Weights of a small transformer language model: RMSNorm before each block.
Each number is 128 + 32 x the weight over its row's rms, rounded and kept within 0 to 255. Layers, rows and columns count from 0. Numbers have three digits each. The size before them is the row's rms in percent of the matrix's.

# layer 9 attention output (transposed), 448x448, rms 0.0485, rows 33-37,97-101,161-165,224-229,288-293,352-357,416-420, columns 0-63
086:120136048160096055128064096102118102174192112108140118116128057110144116157131117109158119147094139087098120130131176165129074117094179151189186101121110149117068108207067114135127117156122176
091:177158138185128113064129048177159082095073080177124150129117151203131171123113111110091113140123198122124102178127076107125083139113091196157083103137142091141160153107135141133191129162192131
090:160072071126159103076153094089167149102096125132127149132121137165118080186164160107150160170132174075091160129098090158113141114154099128194186158163120128154074110109088144127098042150125196
085:138132133113175073093166101161072162123148078109106131159114131128172074125125144152159084131125134104176122151087107192165105135104128116139113102134175143089165115092132073124112114151123118
088:094102193070130120137132174156144092122146106123162128102127126136169109082155036090075175126169123145160171144129119087084140101102106165113162075064175096104104070124086089140095175101085141
094:105086060157084115104090045161101118170157118097146070117160072067159139179136120077129106178067106127119127150087147138139142131088109124169138110075124123154053138152136157178123106130129163
101:173173169187159122039112098146144147154138106185185170137149159174166139150099118131110140138148223147147107165119078159123128122132119158125096064126114057122137128148167105138169135147178111
094:127111121158115093079159096121161127116100090162153106177173129077134112132149144121138160122090129127160103133121080152149127083119114108140130168179129140195119032128070191164136098101164071
098:157123085118175144163121120107127110102140114106114159122098107117163066123098173128149107153139103116165117180130122224095172123094129094173121119202141171136124106094133116130141174167134110
098:142091158060134128111144137115149130137172127152133123100115174161146075148123062085128111131143163134158117130123130080122089100093110096087073042072128099067157112149083105145131166168107174
101:089068075158097118124097025141109116154153124088135077120156095057144139176147136103142105166068102115138126115070135152145127137073117115145155103087112124161042129175120159166123148136156181
105:181194161192155123020138115149122154143129107194189150134143155180159151152101106121103149138128212169144099164123066148103134112118118181141091075106120066123151116136169117140175156148154104
103:108098109146120106065146084105144118120079133166146122178163144099161104153158152129141193122098131108164089136129090147135110081125097115134120162191128148201098042123068189159131112091146060
109:133126083126175122186116121125124124106159097066122146112118133116162068110083159129141072172108071136149135148139116214105163097112133100171118148197153178114151121085151100124138171152121143
101:128087164072143119140150146150139121127198117163124118096133170138141080151115073082126104133135166114139114129110159097104090087087136088100103071077140101077156109169112094164118128187086196
111:110191163124113184180155162079134165142111223177064089144136082171099135155074126133088119149100066133166096147109183171157121160123137112117191122107134135134090164134107128086145156095128079
116:100092056160094107131092062127103137157144129100146091104143096069144129180150139107131107181062114115111119130084157143148112134072107121178152100073109114167043158171098128151089129147159167
123:157176150187169117044115111151134135111121102172163118129155157204142170137078101134097159146136212155160103142122067138118123125108105173134097071113124089132151121149146136126196180171149133
118:140085100123138095080138092108141141104106135158172109159170137123139110158129179123134154159108138087122121113119071144113129077138090111163110175180109144192092061112065191170112085124134126
122:120140092122185102149145111111132164113172094087124162151121135117187070121103133133148093132120087150162102143125114207086148114084127108182132120193180158105152131062124087134112175155124111
118:083090191062139129122140146151168113117181142153120148085129133130177061145125051082118155106141178111152134100111151101116117091113134115094145064102175075094138094139102095170127134153073181
090:116167137095170178166146177086131133133141230165081113119097087176085140124131159159056131162131029144144122201119193150164123162151168122110156147142135121165076209142091172100121088087123119
095:102108066166079109098108064153105110168164113103114069122171092084156182185125104092107079192124110141121101130132166123140163136061111123155141116104155135136078127124157144167105112124100153
102:178155168191134119072090104174149150135116096163174163141168152157157089154098131106091130141183202132165109155133112166149137132133090165125117066112111070119156130140143104117186142162164124
088:083100126139135113113139106134144130138106081183132104157171153092149117112134129121110166125075124105165107097102097152143113095115103118131157177182125160178094050131088174161174101095154073
098:134067127143170155159111085115113136114142093100154164127113113098143072103091137120155129117172127100145149194123133231066149124130091095187135107197156130131144077104144142119154173146156079
099:133111164054157144106143109082147117104158170146152174112140161186141058127097063111171096085120140120180119129099118116112089081089105103082091037103104084092138135152061089181177162152108147
105:122214163152085131186146146086121166166100137183075083121123093151102164135093107154113075147100110107185081154118135171155127130070163086100159098110109138121095097136142130098182160137146065
107:117104063130122101156104059091087142141147117110165116100133081096128122168144125124159144162081141090102092121090145177160095138091131136184160079098090137173064133200061140160106127142154197
105:152191109181139120036169101138139128098097113182144124125136130209133196119102069114119163125096204152120089151110069116091097148097084164131089089117148106102124140118134154138204163167179140
114:156080080136126132069160057078159149102077174166169117147156140137114109196133173134156154138133143103099139162113045128137115099124080101156106164149104114146096100126076166161064105105130140
111:107179101089188078135163160121148156106203076085117130144121145155177065102130122126141067143082098171157118129126129187141146114079147112147128123157175171103154141090149081117094131178107148
107:091107172079108104147142182199158109140169119154142114090115142109189122132167071091063145137148140099138125118113150104104118100127160162126163106106178089101126076130138116148086150127088177
078:121139121118169150117148164092165166127156189164092072117136109199085136149109144138048132174195057163113121185130195142188143150151129102147188146118174143132099125114109097088081106112139097
084:105067100159075134052106031156130167153183115086123120132117161064131162159135118093112121162121103146134117125101152159111176083082055099178136086124136124138056115129146117128128100161152151
090:145126142103155134075118113199125141174108110140111121119179144193163132167140140094094121168182199149176133139177105155151141117106077185109102045113152123139185093122121092110128111159137102
076:088104117132178138088129119145145098157100119171133128092134122106163148114108161090126147134071129072179115096118128108074148105140135093170085140158127149159132089147084161171155105156174104
078:143145093152210112161116084107099122117115092105112158125105115124140125130107145112155158161156139092121153185147100125056127080087096107150131127189157149149116138104141089127166166133145093
# layer 9 attention value, 64x448, rms 0.051, rows 33-37, columns 0-63
099:144160173086109145103109125114111134133111128147129130128170127106082221061204134098105142105209133122108139138142153107125157254151160119125160142102192087130133118024081130137163076123206147
100:100106093053088105130153127058104125115198135089167124171135093105097095190126101197102164122107112147135179131132160133154140109163147154133143080077125084104119146090192098064104101150147111
096:158076173185074156134104118154102101120117104155123069120089119114091157092093096123087111135146091135114133153131125097168152155171157119161151108121139148138107164146202149095109168148147110
100:091151116080113126135157127057147092068120160185081101095123149095042077157125101129130143135180120094138196113137152121072137158150142151110165109160137163108103166126093094149151095129172143
097:164145083137082076107158159110118106165117116107135110125118131064124183098131174051137135163075107102098094162192124128113119177145041104164103170119126209168157153115075145095133193135206099